From a checkpoint of a small transformer trained on Wikipedia: a variant of Adam for these matrices.
Each number is 500 + 40 x the weight over its row's rms, rounded and kept within 0 to 999. Layers, rows and columns count from 0. Numbers have three digits each. The size before them is the row's rms in percent of the matrix's.

# layer 4 attention query, 64x64, rms 0.198, rows 0-63, columns 0-31
099:549504521510487522488451517558476493462516493522482462515481486531551554526471549574495439598601
088:549528507618533495507439526610435495464519493510500455520532454487488521520549456462513483469475
086:518540444424462521501546425507544483434497451524503479487425479464504501515548450521533515561536
087:519493486420481511464485507471413451468513463464591505501566479471535471497541515531457542426506
101:501511511444454514516515452476422476483541447455545508488495474428561466507550511548471534538530
082:571584442485508541410502526514445479465519518450456482437437477533549503483482458585524499476516
088:485551507501587521509517502551607503420512499514513451517500521481460505472513485596531451605511
084:546496529433473530482512538523528452504501433589529467520535464501433519490441516529521539494537
094:514456530548495470456497568434501548537516526471487423499516566593554502558505558486430534508527
101:477505513594566503496497503471471479494498580552421515529476454497501506490544508442476484487507
086:577480499544502499505423512477505533435491519536488506515520492579506531523485541505526529446510
078:479502492544512518584481461542521511531501525509453462467496477503470366489484475516476437520475
080:506492503505448412497528552477554533531506490443440550522470526588475500456559446431478504468447
114:484559458364482461508512520558469498495546501494523578511512446452512473433488442496561437513561
090:435540455556560498531483472540455531409487506471526380491482496502583471498531563454509516480533
087:474476483445524526527464514522577470557478496547552483484418442497542410538469521519562593479536
088:433559510504466542542541420531566523465484428413484553487513500450503513515507437505519490513517
089:450519454494476526487517571562512561507510526498475543541443525500522505587422541475561486507518
081:547465542469466528495519488477556541464474480472420539470418556593517480513495460489500531537560
092:484449525520409442484481536438407520566550513515528542512472512465464501534489533470452507482452
091:507468545502524431450459573472386469536514476545601505505553486424507549532562458489492488496461
110:477454548404443469506485488486469439570490483509506522514537484468525508470585529512451515502486
092:455563442499521469436539568518579386476422590509521517512522535533451571509514494469547483503493
080:522454519524513462480493514501489500514491544529524496517473504508529555512492507394507595432422
086:454482507387453492515516460494418542506542461583515545501475482455551452468420515482498498482497
092:484576492475517487528517484456496457469482487509442493443512493546502449498541489544528533507578
096:465530505575454479537501491517463500505496593500544518516511505466497474497557476458518523511396
081:480481523487463514515565421460498492513504532527502490436530513487464505438525519559512529468479
088:497538471544554550552418548543596520484435488487468470457528509503472476541475535534534499503482
084:499532525542507502513520565504555538556526550491444445545518511503482491508503532458452515502467
092:483539531520510525507516480531586587438461456477483492489456510515497466546417429543521422499539
086:567469400510545410504456521468520566462504478516536524479438574559499441526488484518522518547498
125:546436509451453473481544488501438477470502475523519435514540578497564457509514533512458509507516
151:496526540501471468510545481493463509501513515525527507533533538511473481518573403558482469507456
154:498432552515469413515508483513472500543533562515488488503535606508507495493591495452485476514471
106:498457565511509483508512431476429462384587544530497438517510545522517538475555535546479461532490
102:541524457457588566462462537520574522457484482502485549489497451478441556495525520531517457519496
088:511567514514431502517430471517499416405525487529493543471564507538561578482543490529475511559460
122:425526470461501550504531530469567525500503430506464541516475465500453502525471490490564539434489
094:435591502502482518483575454548549536464509481492438494444509515508508566506498475540584436526493
088:496497472492508481588512504472445509499449482456547494467474498594494525558453498469506467479596
109:462504530509447513538475426479480534489513543533424515510473586532497486458493540453464414537475
089:488458461509427474467482429538608510573467543557528449571532520508506517469532483555564472489447
095:536477493465505501489499562586508531529505523499530563545493488447492513399505477521485574482460
103:483446474422503531498461562554520536513466504522548498511572493510417480501516489477576515479501
094:473511445496457499456531540433472436502519419451542467524482546576567456568513509543499434551476
115:499513541490413473503442557537560534520511478485513486474561480491462471481501465449544521494419
122:467463454475556534457454541488527471470526432492558481518514435482483486554515503511549521452494
097:516553462494495470485468469461620476491442440585492445465492532550443530456520520478467522504444
108:559385455444506470494548459462503518490498490455484524510452571490540502529498547549501499544468
111:560432493640500519484517483444542567469462528525467498490524519485460558485478521563466457499505
093:493500498484461516511531507459457580503438475468509536516490542565586477603469444553470478501514
089:492404560562501463513517445454522544510519503468485464539510496397550533494585533511480515478432
099:507510498577487469590480453550486509536479494507447519463503457467495475500502505485487469504477
096:456475485490569495516536527452477496534464463458479482515435467549470439517464491595470466483524
096:577461483476594507519495547489484514504494481553525577548456455466495514535547494485508423487541
117:592467486526499476481524510446455505489509513483470438453495542557483519578596491519498480498559
109:413572548459524566514481455476493496470506472536477505561425400514522544530421484473507506457528
103:429538462498474506506428447496464539563439519458520563471497497497546494470462506512455443584471
154:560464524518479449583555489486436513504508494491537540504565591530481489483548490472490498539464
096:456544519513501478490471508528474376511440448464532520543494502524480491562534547535531477551516
112:521531521539508569462488497480506481459528488541574482502504526546497493524451529448438548469509
097:484542507443511451557479506518420504423476516488491444446506530510517462470559596502444496571527
102:500406501485450515462483534463515462435524396532475524515482524503466603505493435500523530493500
# layer 4 attention key, 64x64, rms 0.193, rows 0-63, columns 0-31
099:493444454454466471527512508507454508486511469488547501438514524475595500526504492558521482521501
091:506489437523543627488501509501486490465500582518494566518491467469503572438483541502548446495474
090:448510504482469485508491509518466479519383542431553546590518514477482509529463485549461459536553
091:518493547407505539550513483491415548500470562465503488531510523503548513570473514514430458529528
108:454536506502472575481492499463498488497442523488507561616492507473500500467435514538441482469484
089:565503452502504554529499508510459539510565526385598478469548497485558426480457547532514495515547
086:389506483498528527523520499449498468477506469524499531406532470466481507499567476599557520562526
092:531513453474533529484576569534438468512500519470476524464459596492486548541550484479540515573467
099:534459454507507398517494477500460559487510397526535435411485489520519492515507544547534530500521
100:522480507519445522527491506505533529512523518574392406452520495513496470493499502467568491449470
102:580460495449505437531505539510486537494538475507479386374527488485553512544485492488575484515525
093:476523493555487601465481490471583458513496522491468537594486461473466514423469550485439520434471
086:565425489452515417447474534511514504534464482510440411419508489549487487506581469454523509524526
113:431503563411456514512525526574448480542426517511542551541520504523536511459554384487476565497481
095:457481461496524491519457499467482622478487591447581494503448419507485483474489568497557463515474
092:549468505499487462513517514492545597429514475470553478496509483486448483591556530480591458525502
097:452579537532481551471477453477556450557447533506501595589511464481477545433463499516466475470479
097:511474503455459418585522521556451529470545461438473471429503442477478479504525483474568516486526
088:588439445472493403465497490475457500467496426476526394456534498510502474488513494448540518472482
088:520525505532478507470521468526514444488506488481454564652528511515493439504402593509408519474506
101:487498533536508564492491512493478523481457550485538556661469501486507478490478537497447456512479
112:493525517477493549483499492453515488511448520489506556633469527516484495481516474545396488467491
093:483480429453542465531491516497491448484517552471500482466480456493491493503589429518564465504535
097:581426499503512411531526497492455571459538448523522445415497485505494484564516455465566486548527
098:479518550499476524507454463515487519519495496479515573609484557502518462500490485479430553430446
090:471457499538515514562494500455429462527458484579560496463528534557541526488538582509510559488469
099:468517524543466518478513549516544449455460552480465507527486454474451487479476562477460494479510
082:567547548472506478478518488505545489508513559463499478521510536497471445497482497500455442576495
097:531500489504566477523497521480534557500533499516510463381507447491503519531548516483589519504509
093:543425470500488443483513477470537539484521456510486435390549452525493494573558524510534513539540
103:462569494513536522447463465501583440501474540494500538528492456486477536465427514487505533454464
091:497403516455579411528510509527452566465468469482546406427519499482523440527522471470520511544511
112:468518514490539575520492480445464495467504529463502556589467536580503486479428532540449475518522
120:510456493519492579480532474493512459490495531506485567639491530498471510492472507513401483495491
128:496526514511495580478517484472480506524489539522505594637494472476472476490459478484400476515456
106:494530502521521538545472436388464490504543517518504544516473554526533503524475564531444471477498
105:535475493510491408485522529498538494492528467510514425390514512493470512535545506474603536480528
088:579484424393564449507513492501476478518503508520554459447489552528470451479469572464549462479529
114:507471479510478435523534544523511504502473473477511412370524454501530526439537476491603510516489
101:464522503580509498496467481477474451507491578465543554504496474443486463445519511508510476520478
086:509523572472439445556505542523468537449543475488516466497477542540574507529473582470478475449461
103:494528533531457546463456511510532502517477508470508549576496460517517460436437565487466521427491
090:520602561554532538514513599477521473513501487481529564422473530463452528471469445430539495516479
099:510459494517564470518482520500542497505567476528453395413483488456472515482526434465583491499494
108:564484524496499395529538547490475526462531472524505451415505514509510542564518493435591495471509
097:429516494451494576506518482453494494536420554447504573580460496532494503454465490521485532526554
108:515486430490553421512496518547477515553505489527486493425485478457501541484508531449599515469428
107:563478474482496396507514523487490539482505471532485440342491506518507535526533512486577513517532
095:478485485467508461498530539550520449596528444434578529468495474500489510534550500475544531527481
113:556555550580541474523487518498515515433543472530524442515492532559469495573564444499443506477560
104:540496543502519510484479464507580512482538495452448501482464564471519519506565483506454583487491
106:458489543534499575494552457486488462493423510433470497563469523547493437464447536544474522531536
086:552499488538493540542489517490449558477510551554473560473509510558489414459503526524487509543499
098:444477519478469491455428567571541497546513529477563532517424517456508491444496555492416516456446
097:449523476503454544524465503479544463499495519451525478594425540525570564574492467591458523513539
100:472502514516504438496544529513532502497505484505484417411496538503460532560534466456579520474494
109:494510495592488567493529489485544559465498506454541498587464524505557486474446570550404554505473
109:444505455490461485507512553521533507519466441469523452420575492533511482542500501460574495517508
105:440552518528513575425479496505508460527481533485482564599419488485499439484457515533473512459498
121:484497538487500553485514492502467479479501534515448556635521498492502497474461523517400504476483
097:541520470417424553513525546472489522473507490575485530546446574508465502523466501544411498445515
108:544448498464472417572505485520514568450542433484485434384522491537501522507494538456563522451552
098:468497489527478578480478450456468495502506544496533548578444478472554448499431547549440509465499
101:578504517485578407527528504516547524502524455533482448411555511496478517541572510463540507508474
# layer 4 attention value, 64x64, rms 0.183, rows 0-63, columns 0-31
085:522540488464596481526462489581524491508516577559526525501499493498572462470514498437474531487548
106:528481452520499508526391473459509518484426496454528489495582503459484482460489538483500446504456
087:541500552505512549506537497517485550449542557532442434509469487454497546481470464528462527494462
080:461480408437512570496443587480521484531440501443557511505530502505536528488495469529482469551525
089:495463583530443504450487478528500603538554457557499530487478451543472473494537434488527603518461
090:479536474538458476479529489494518599496539425533504503491466467515429477486448580491541474465469
101:535531372436544527523490475416491498482496477522543503473519430488539561503475565508480530528457
095:542493497508418488494597577520480426466528491454551489511530461483447504517548476553467524478484
087:525493415510475483452481591467513508478460539456480453480499482513490472451488595484445489450492
099:480532483537486462588516508513467406507415408478510536536490533488466469581506542540534480432517
083:529462635543487503486541512524492469467479565481516467528497436475506595464501458492552478522439
091:461520527478506506566482462521503532559502501515513538481508457530493462475503489453552513537511
087:489483500542462506540465532459534620488457564567506479533536483460537523485578521396498491504475
075:500538419430500519508440478517533505545505461565587530511521461566491531501478508525470523455447
080:515482542543520463462394546496500541492480491606454502574463511511509472531524504480485437459459
085:473468589547504478505587528504472446497482497541408521493489568469429501545530508522514503434543
088:541522515494548432531461492500544429436468543458490506538422586530513477531535466530510460466494
082:452493508542381475519537515445462487463443472423472453489490448538488488460439489552507531527518
093:511524488427519473484413483506518451493461527448492521487503383500518498502485558505508495518513
082:530509558524553505465514423471504493484528487478474515482398427490463507426494434586522530543470
087:462501503476530498486530490431541490442534464423481420466419495581504530428480501584518440436565
094:461516540512437472495416535483523528549451570511466539549531525501535520525519514401539516465440
113:464508504495535468450484502524449370575441573555578543459519439475547462437517464538506495526559
092:544529474423516459593462583555505459528484526557520423503551611516500519495430545501511490462470
087:456498547484543522539500437474463450533516477554560566452529415436531488451479502550475543535512
088:495476541546472538415519478514469560473435461495423509530456543515468512449574430514526516445425
097:542488593419514532438541505547515498456583496565439447486448509481435532501507463536476545448498
094:551480587497515469530546442503470531489465526500564477510544483538464494523480490561467507427484
090:438489447518441564545577475483485559494480466492517527489502510451518468437471519439530514529440
098:436498528544537457533498479440514524458489487527494535492459507478522487614497536484533453544509
083:469469486558489535495475529494493534576542482504576555476517484526501499454544463471554490515475
073:452523467452517562517469500470568557487524508428515487478531411455493468457464526428541491540490
106:440463573444536501480566451433489527496483503492516426463570480463442526419493447540447520449511
100:493500445488625525437516520491480577456500406541458461493452545455492480475495545493522437539494
118:491524583456455499535463485521506455495451523571452450523488456517529502438545413567503539589513
109:477483505478486542470466552582474517509514508525463523472524643562516485518492392444531551519499
109:431503486488503456517502519474492561568428510569449486452450445515458451490472564435511479486532
106:389492428520409502581523507407489445489489488524564529506501524458440489521472558476519485473546
115:501548570451527547534493480546514405487556516445529551560519569508516511523495472483484533477466
107:594439502540435474521529528524494442497511492490554507499519415450503475461529511493518496481462
123:489468445514534588492517489448498510536439494503526534447458406547510491504484456566431538529509
105:550548538513507488535548556553467427531552502530499511502470504436473549501539550453462501512441
101:508497502507461483490501478511482552519515472629461491479482459493453546456522567477520511505513
114:487544548503525506563494498542500571508466582542420512481466487515451466508575459434494509523402
097:464542488463548495488494485474523519506554489508538524486487507565497544476499522564515565432483
114:481573521575498427501482543525488399520465563423530458507551526495541384456514463489498520497494
092:508541489498469523406427454438518552493540468423475464512548472519498534463470550528476514522558
105:553477500524444530492485460548478524484596467496486431535531524442492609456490477486520516524517
120:574522454527559504504475492489490557452469504540556458463527575512479557522512503531425452568455
096:577488451512481523438574574525492447482415470561520463511508492533503396482510469532495459461460
122:531477511471499464473484539515493549563388490588431448503483550545471520496545520463544439522508
111:510471487528459524472508495520490442513530492490586494565539457506513496501431360497505589474565
114:532488486487398472567439473504523498473465495490511459489608529495445490472546589494482500539486
125:514481480478473488589536412497505503519487520547564543450513456500476549590452542474502510491432
117:541443518485511484502470430593478516476569500525465462541487470432579524452548424532517492535457
105:539507417502524552508475507401488478472497484507462539486493410404534524478529505546488510450497
115:461507545458512471478494505545471423492469452526437454490473450481521474566505538557523511587596
096:510509524526576462434572469549499546495541437468555472513437574536520493531507549568497452516539
099:555480384551477536456488473421463473519542484491526530468486431429533539541508530575504519511565
110:519439504519434508497413474521434497539554526525513495422502473449505479457599538497492504498545
115:537528393574515486481526500464517514526412534435502488553417421525545449559502527498486456534562
098:435502493455552520519486487469481493464495479466525447460447497439531541526460527508509475565444
109:505477482507504551452494441523498512458500470483543463546483509577539471478517414605482533549618
109:530444465501518503496484537424489512427549472450506484450492432445486471457519482570443475560495
# layer 4 attention output (transposed), 64x64, rms 0.173, rows 0-63, columns 0-31
083:431510523589507567512563543502461508536501468502500438464518507552478500476484498514436491502500
109:485528498464490530451506506545521401550555502495480496498497464456518538523544490503558493472511
090:499536446413452457461544450503508457485399492514499563455504532456534475485533535432516553535545
086:508453556547500510484526507528427499493487555501519553550474464472501532450517552501571511490416
078:499477439431484518548502509451561431439519499437496514458461514546523546542564499554487528510489
074:475478483422470514582460445523535458460512532488489513447497542437465537541535459532458523489541
098:471467535516518533504470567498421529512488558496479543519546529459517526456486470415596494508439
102:505508518502469432536455504493491607453493509502462530467484505603517485472385507534521450460562
085:487526561460464537506454380505479546488536478516462518457478509466563526566500467436487415482582
094:546537512534465469468470473513534635498559507489430445501513473539462496509455469555561470494546
076:485490457418504465534522508445521531471531459492515547479511540559519479518496550500425525478511
102:471469504585540544546477556465537519504555488466487470517565545518484514514473496534426446461464
088:453501541448464541468495482458560421492543453492456504485473520473541577532548470528499496457478
070:488468538481453581561476542520438568486497550460443522465514514468501503485525504515527457518525
073:561528479492483500447528472508529426499467450534485493436547510449543508564495490483404488495573
084:522592479520458436458482440498574580455506461473535471498466490578450446552472482513489537537547
085:502447529476503495506509561497490494530520455561502442500544480524479459514508452527421519499486
079:557408475432555488469480444517483504467526475476475533581522486466511524526528513498521456512528
085:540436567575564505477520555516470479548530474510486531518550526426477506448508447493452445532504
076:435431453427520453564540571528506453467513520497560502544524536506457520486507534493484608537450
081:547414498408521493516508447559467549531507526517530531491519457499484461580538505407469519504465
094:522514532498502602474519487426532418472501506475506524455473502450488519511604452548452470516501
112:534515511618531501477534504522441565475512457475530509572492509587465531487418560521473512480501
081:516540512575455516458534462485507544520481450470408503513544463480460478506525477543462472521541
088:531491455554497450443542526518489518507469506473534507523530487601501536533445552448588515477480
080:468493462399493517516467487488582500445531531500511547472484484470507488509496504513457478533553
094:480492480464427454542510495477482511464431533443559551463493485541493428520518509455442557596506
093:498501490471413524478483495566508483518429485504434559466536509524514479449487506469509531492523
085:479516450494533508471525502488519540485491526533540520495533452514522546502473536523552421476528
090:505502479473562549497491543492513484510513455548548437551564496464477500458485464523515516489465
087:490539473518542510538466531465536526484565528483518467499488523576517520523445547539507465420464
083:483450542490509493499532530490483454536521553500541501487519496497531499523543496477513463494457
108:519529525483513580493487475505558493459448466479496537518521490492519517524508583456493493484532
100:532499502505484491519499530501508448512485514560536527501480471572514478499460497499463514457497
113:514470439472503488504529477502449450453436420468531520485500540503526525453525552488513501463555
111:454470509485597471426553512475527519443498493499516516530503483501496578582545534548513575469483
110:530523472514443509515471581542529435515477485489497492463497481479447489438512476542488569572441
104:508482545539584476500505455523499570469499481505494480533559495526405538410528481561527510478413
122:541433513565544491522559468450503553525556506548500472522476509483533542521497544497518459433478
108:462547530492500526519510480398477586547494456521470519503527504544500457500475416509546488544580
130:462495549488422495539482459478503580432495464557527525475453541471523497501539629512545497497497
111:459520468496471477601506491445539536480488506510493440569502483535513445566508464507536450513526
105:473505488501526507550485433467506477512438470476532534485514452527474423554491467558485504556560
116:458557421498470525453529570518555426492518456525505420517470499483524514470495554578499531515526
096:506390548531505520543447489530459538526491503499542526559461491465527459563549480445476503469430
112:553532497562513503430538541460467482466522463537427473535509500512523566456526419469555493519537
094:541483543456544485515519438530481451501522577462469566464528502447517462540507533458473433488491
109:438544485469509496530538453473482494533481547407464459513532519528517444566533458492500477475550
123:404541502519446536469431468524524464451500487510497493512482421525566491512485527489468432514534
100:513535537479441526473505453495527539510505522505415576454459449519495492468507460486470484551599
123:481525453525496496473460548548455402562450447568485518486478462518430487537483483508442576517494
106:568439505506481500456522518421500566498527508458524551485486557413507532468572442454521464533476
114:412530558521544521473494466496491488556530496469439524498533401529519505493463452538490489483506
125:373507473509554573562426512490558571498511464467503468499470524467503492526500530528529484572470
117:491521496496460518467526527440455446586452503469538536476490513551528460487426475504502528437610
106:477472502461455486547563518525388502452479544483504513502493581523498475496471533479552493505505
121:535513461479509472558503503511541466486473488427493553465514487527489526426467525486473527494460
098:542541488501463506554426474529544476548518553461447495452458470524518452573459495460460464514547
099:483505497473468501578495481501391556434488527447505538495498572524476452542478481495567472535468
117:430533531495525524506536448456442498483455465478464524496509513587480492545430509610568538531542
116:512580485496451421489437514510500487521576490562476521431472562487434488448475528480500482477515
100:481517488482540535515460516516503465462513484490597476522547521568499588420487562461546484425412
118:529514559493470466467455438476498522496545480463503578443485514523508513509490543475470463415539
110:453547566406464503478469528474486541457503475537565507535554479578552505458455529475533439442514
# layer 4 MLP up, 256x64, rms 0.248, rows 0-77, columns 0-31
099:473555463445495510455568472529539546481498521476559449466450539496517410571537473538486488513572
096:481479521544528514547505506551457527471533526415516554510547503475467440478501517464525383433504
087:498471521467452535461473461481384458562457523568563570472545535439487522506513522506531497542513
104:524474506511519536439493462488551532534498494585507454474475480477617436497511485527497449479480
105:519500459513429477465483529475493491518493518552502582490541595522557476492530530508477493580491
099:492496430559502536508582536566507462533467492490534504496404480521493406484562513508540479533468
103:420451568566503551608562518535472574488560494474513483409513496440531472478548496546482423481439
106:456536555502480467489441563470456481488543526465496521562486521533559554501487525515453522519511
004:496499480481475402439458495494455472548494461415410420526505590444457441512468463533469483493505
094:487587459472524490477447530430505505598516452476528514542434474540506487546496483564499422466555
097:401477510575542551562504485498391546535568509392437501502483500516474464538518521545513535467495
098:501598451527515451503536513557503382451471519428422497554511520504465484508490602507525510514491
098:534480496498463447448510536494429518474609451552519521541534543536535483519505494505457495505479
093:555487459482536491458449496504523541571493479475549534453483516465488515486549449576483486653502
095:444568499522436501507520499492489417528530503502490515499551571405541409484537509499478557467476
108:535548479470500436465570567516520415461471463530523571490491534405540480556511507497469428503494
113:498493429494389489483571512455467504484535446446514464569479510524501498488465468517558460572477
008:459461479466524536480533461427499498440480478500498529455530443531477455453521458406498475516434
099:477485549505532443469502558517491471507462487501538542496453527457527466444532508435458467504523
101:489510496436472520484459513502436530475564430534516554500504525489655466548455463530496486489524
089:523490468443527469444492477559389464539537513517565594506465454436573516491474528518476508504459
101:410522462485501467545526570532467542498534467410505522491441504462491489520507446572478450499542
108:456511517489436489491491526505493475461558406396482539555490523534537483491529515497528481530558
088:520502554449462483536505525503475460520469437496535514497521448581555485495416543472481463432472
115:561496504444502490462540486447457497529508515496492532505491492445557485513536566542509481468479
089:509599444447542522528491466468538465454476477492530551480474477553538484513442570547428484517543
098:491466489570485522554573443575477481481493459489510497519534538476520383529517495592541434546519
093:470476480525435484504487464453476544456480445538557589496511488463458461533474524518540431613475
089:453526546437434437485546454463461450473546403517502545511500502547533474514438509530509461523498
089:522459539532466503548519471542456478521497552462507542453546594478515484425590460517467562546414
099:535521426495454424507485479526515501525489506543488552518452585528513475413544573578469549524518
091:539593500515540489457405536530462547478465489510541559493451438466536477503498512478482528489453
107:477506518468570433544502444491484520519465462539535455522442448474522501502546453512498499429446
084:500514533623592482457571494554533524500475449500509542500505506470479574593442467506463476533538
108:511471443523571509480501475435492460529573477524500472560421601496500514531542504468474515479503
109:485556518518444570488462510412475511482504434513547559441433430493461417527520533532424454483423
104:519524544487475466488558490540494464455532488578510575549535549450506525476487521510434540483553
108:479501533486493461482495507550534455543447433536599512468556554491529463504535470548508469463512
101:558500463582541478505507430413526467538463488502465514496458567548479521536564527504493487507526
104:487471535534517502528543519547459440575520503430488503475458503529511515556570461555457578508539
110:462565493550488398524547523513528498480585527430535526540445491491553418501481462506425437493493
103:476521568492456413511521468575477462526483457579529532538543480487567456567514544489499448499451
119:522500433458529438499489466479510481537483400537484466494467544520521498457564483541497458545505
114:437527493476523526554534515551511498559493431458439543477483489461515407547524547503559465531502
101:551481540518507474474447490513460495505579508521475455514553495483550456473543507512486469487472
096:495450485491537538516517505502467496526513506459486459522434523496608503551525514564501508449564
087:451508503550467474522510547531471467511451584523505519484508499481483417534617446549519506551503
114:498503386533496498519456541530453498590491575460464578450512492507479438503511538559473494494516
093:427533480489465519544563528433419486572467452493511537512516481479577448548441538514551488524536
104:471436544541540533554531439506444448492526492516434461535548559395473494542492540571546490485473
100:527477457476472547488544579452505523464544474443505456454416470461471512443532515549508480574471
110:564588456482473477496520431509529465466539479541537521514543536505572449489510435528483482496431
083:489506458581564533525499516424510500550506493533512491461488532438451486554571445563477537592466
104:489506528500487524506469462534488484515558495464454496413514477521499517467500535489422415555375
097:471456455469440448493488573455466466590477508533497529462553531519549487521469492487425482502557
099:474530510468495476580442503472477503519504445482548513497491577561528461441536477480538418552468
051:526522503512485396517542494545439508515468487470475484389485580491483530498552484499547484519475
095:482597444505525484541464524525435514536418485466544480483564485531506498552528492484498392454504
098:471520508430493491511546465518477478455502507454495548463461547543568484457567517509451533559609
109:455584523476524458492483525499517412523434478477527505516500498494498511597477508451514496460570
094:565516480506486535466486525577508499540494527483508469462515588498531463442537513563473468524469
089:421526452471529517463488459477423448554460420504519495501428445537501427504430546525541542510577
093:469511517495531508500532481504435525519521532542503475481515515484538576530542409635496477536555
089:536531545589488496524475517462516514521462508460522531496467535561476432464484561466504425490526
103:483585494526501484515565458474484400543438499490557534517506496468450449453519496570498450516513
106:451467536460513436540462484437484527577476479443516498517522528495516494536556546486490523523506
111:490487551529567524485532429504491511483526500545487534472527432446569491507476431529481486527424
101:483536438566490450490472446392449532522478504505500503522477534512504465578464473530564527494533
099:449467545521504488498506550510491507455551538461534547457500558458554501474544486536468403552499
098:518490462536467441549504531547467445539533491511491537535472561456525527475527458444545495554463
097:461514520446433451470505564505501495476505516555513570523484490501557454511458560519511477561451
088:432539507497515513490431511486441497573460518452464492485415466547493518537459501545549473436553
090:460541566488523473573447475506483474605484474530503557464527581467548454456502508451467498444428
109:500522460462607442463511471538525455492515491477472507585458508530522479533483524478460532516523
097:467492494455466466512455480502440435555469526518515546481518541492536474464494525445580477482474
102:521537491503470541507478488399514500568550554477504480491513491523498524521548517525503497524508
113:483550527532492451537581423536505503475440425497550513464555497429524495488487509478440484456470
108:515613493443501509484539478525500440507425460506467475532423596521505560450475522485481504562537
# layer 4 MLP down (transposed), 256x64, rms 0.236, rows 0-76, columns 0-31
103:505520576558537469442464589481423480537473549467548492508569454517528531470509490481523503509471
093:491513479506562474508482454551514528547518499541473497497478457520414431483450563536469465530501
091:531546494525518522470565512515487480507577539507530560480404543544432510461498523423499435483513
107:531489446468551515509506451438456523460438501575441538514461481508501537506528552504538543520505
098:495513519464570551454507500564483521519477469519517481498563534503381404504464497482533513410506
106:528539529476478492457438450497545485544516499412594505511527529499527601463474528456544492457419
105:555440484467465446397477449468456462544457504496512450525544491549525472532465556510493545538523
118:414439564496543514522465441490532499477462521515563477464480565481436503443535538491517548488488
002:513542515556608557536489537540558507548507542489564493472481443553538546505506542517525570524522
097:498472460529544518495499467464541539485464541497501475494545545500457468461499510435507502509586
091:502534488418466561546475496478548487457466583533448530512487520542499479450560471483548536441491
107:473462485495474450519513613474443523470502500557503490526479476436532553457514385522493394502449
098:510475426507448463393510503547536497503452504566566543471533502477528498544482505423529529495552
089:473501532546479504567535498502505514482527519512461477498509477462399580582483498512497513461402
099:383552558438466519564469518508515447496545503514518520514494510542476476478476541476565536429499
106:541431537535475512562492498522496512477498477579527530474542461520462492539459464551511500473530
112:491494518482491490479499508460473481544570462626531492507472488508514525559476599452524507456476
005:528529549500493484480508484521470470542489490528469476489493552471461571518540457508489493442515
099:466430465514477505511423424516481524524505557514405494490548571519573420486531488547551502560466
094:518510533465518467526475504508452488467461589494488471557532531503565482526514507532462515565555
091:510529503512479488420506537537472513432488460500518525524554560479397512485524481488486450478513
099:510401497483513470500509458539528496432484516516455521554477503463473510512447555489540477438562
104:442471508535524511501472459593445510476536427502505463498541479541539520530501443430518503606483
094:502435493543547496521490499526563457471544547565463437491493474452514504546520539475480509455560
120:460482474452498519435563430474536567565531488463473504544530476508516466495429550497504545486542
088:552429511512581505478484470530440510489472508512429517521501484496516523512418464539463559521539
090:508533455443503495458470512473519434508443537569619543521514464530461494446523573436499518501512
089:559469542457408447539553523512559529497553545587481505518557498473500475474492505539485477538433
088:534557508529468468466498521446553498490532475498496454566468461525482531467469606487485513537408
088:571524490486552407428442490547495515548460514527463518509430439475460528574464537502505541498499
092:428504520496562487552533499516472484477527503474405536460504485526441515534465506528501481538543
094:545522544508493486524514450469607439478474496529434455496484578493539580472455470512472481563536
096:518460563508484491455536487522549539518483530501474429547472526507541436466447472473513550492445
081:467555471466463457527455489554458474512455444539475535458475499511548533516551538480452483543476
112:467523559519476540534437502469541457539497458501520441496508542535480502482526493488565442524509
102:468449500569516441456464444520585503551484537516461524508445499475520500480539533507515491437460
105:554408380542514520493481522516524536521494497523486425555498539492482502464441569454478476495508
106:496484510461466471496473507508473452488488529453526527510481486494493510558487529564511518457460
100:461476549533440488497463496481509495527562547559464535464538458481409444557491494535501524542474
105:566468467482451474573538522453460538419465476504514517543496486532601486511468505526506446430538
107:541492523469539554424539506524542568524480503497506467532555499492554481462553462455501470444533
102:506540440501547561491500461504576488512509558528492561463466479500503547576458557500566501450467
133:494561495475535460510569523428479532477466437503521444557545419476483510447503541492460491485526
107:540527487502495523474557538412541472472552517543473511491507512520547469467466551524464448442469
110:425605439466559532580500526442513486519475510496577542481432523511466537536436517502561449502469
105:494514465502494530595506450484564489516444581481488530483566465493539562463531434457507506500486
081:535486500494550521457450499455467505518415531472507475489512460463533558502498551494481500510488
113:537484491496555474548549486515533480515574489462501512474429518493532508383510496472529501515575
094:507557471551482478527503501526461502482458522472480497486473563562510487528442430436414518530491
098:551531478506514503518443524477544450564490539514571531542466537514531426505444535525554504411559
091:504499517427501489494591469535525477504477505501540562505532476488549463542514461495554478513414
114:524510439523461518501533573502486496567428579530503511518520494543503473491478445581526463488484
079:516473583453463515539455481479394458505460479484483550490538455535522529491427542421538483432533
104:510502503501505543464571481485491585502487496480458507521553465524474541451477504517510520518439
096:523440471471556532485562506522517508486470460523516534514503462505494490493565544486539438512517
101:494428543460539578494556519522517538459564461567453495544575462500487520482466533464494525481521
061:532480510538529575460513539483518540529467554523460537652456493537451492480446494506478515438488
101:497451529471552521521478523574456544456550479559454557510465505436485540468477453496427532525506
101:416553486418547455520489517509521517584495574501499501505541476555480453426555519467474548452452
111:626504476532477516522485480481519491480549477475449480461449462502494497499476546510460490443426
093:485456476535476456432522468462535515463505466481445471532443499499494526544508498430525515462509
085:490410476477460548529540453545460515432495436500467425506546534528496457519522492506497475485510
104:579494513506513566424480445515496533502499432531473461476424501542491520521446532465505469462476
086:513555455454472537548469541444529490567521428539522463510482462503460504451474472543515526525481
125:465511478505539465521517462489533487456478516478522442508581568475476497461538577539521480440522
118:539496458491517502475481481554501467471435555499524529519490524533533544529487470488489504371489
107:488470468481489544533547512506537486497533536489418516469515501503612447503518516500490552434465
090:522494534467442488399530523449527446589536497476446490496538467451469502527501483522472510473562
100:547479513511512513454440466504530470458516537538589539508504479468459459481476497445501517456622
097:493471617560490538508488479523400543459461502420494536480526473540512497496489478452469434498423
101:562496456478500542534467480473422453488539567494526498567500456440436529561465555433509512518512
088:439532497476546542482490466524462568475488520546513455508559477559506535494457490483480504546586
086:552495469511465418436472502482531470499490498512521501557461461580520510537458539519535552516536
105:539483464519494539549509482485446485550492476556466520541500503465442511475567501432499432485477
106:492481511494528554542499475509464541487531546504606505462482543480531448481494422512490447522465
114:550491517567502450463503513547468550532478511454544454514524428502493496451546514505457481531464
103:497534511508510433544478516526533474487416566471534499512497537497483440507552441539520529550485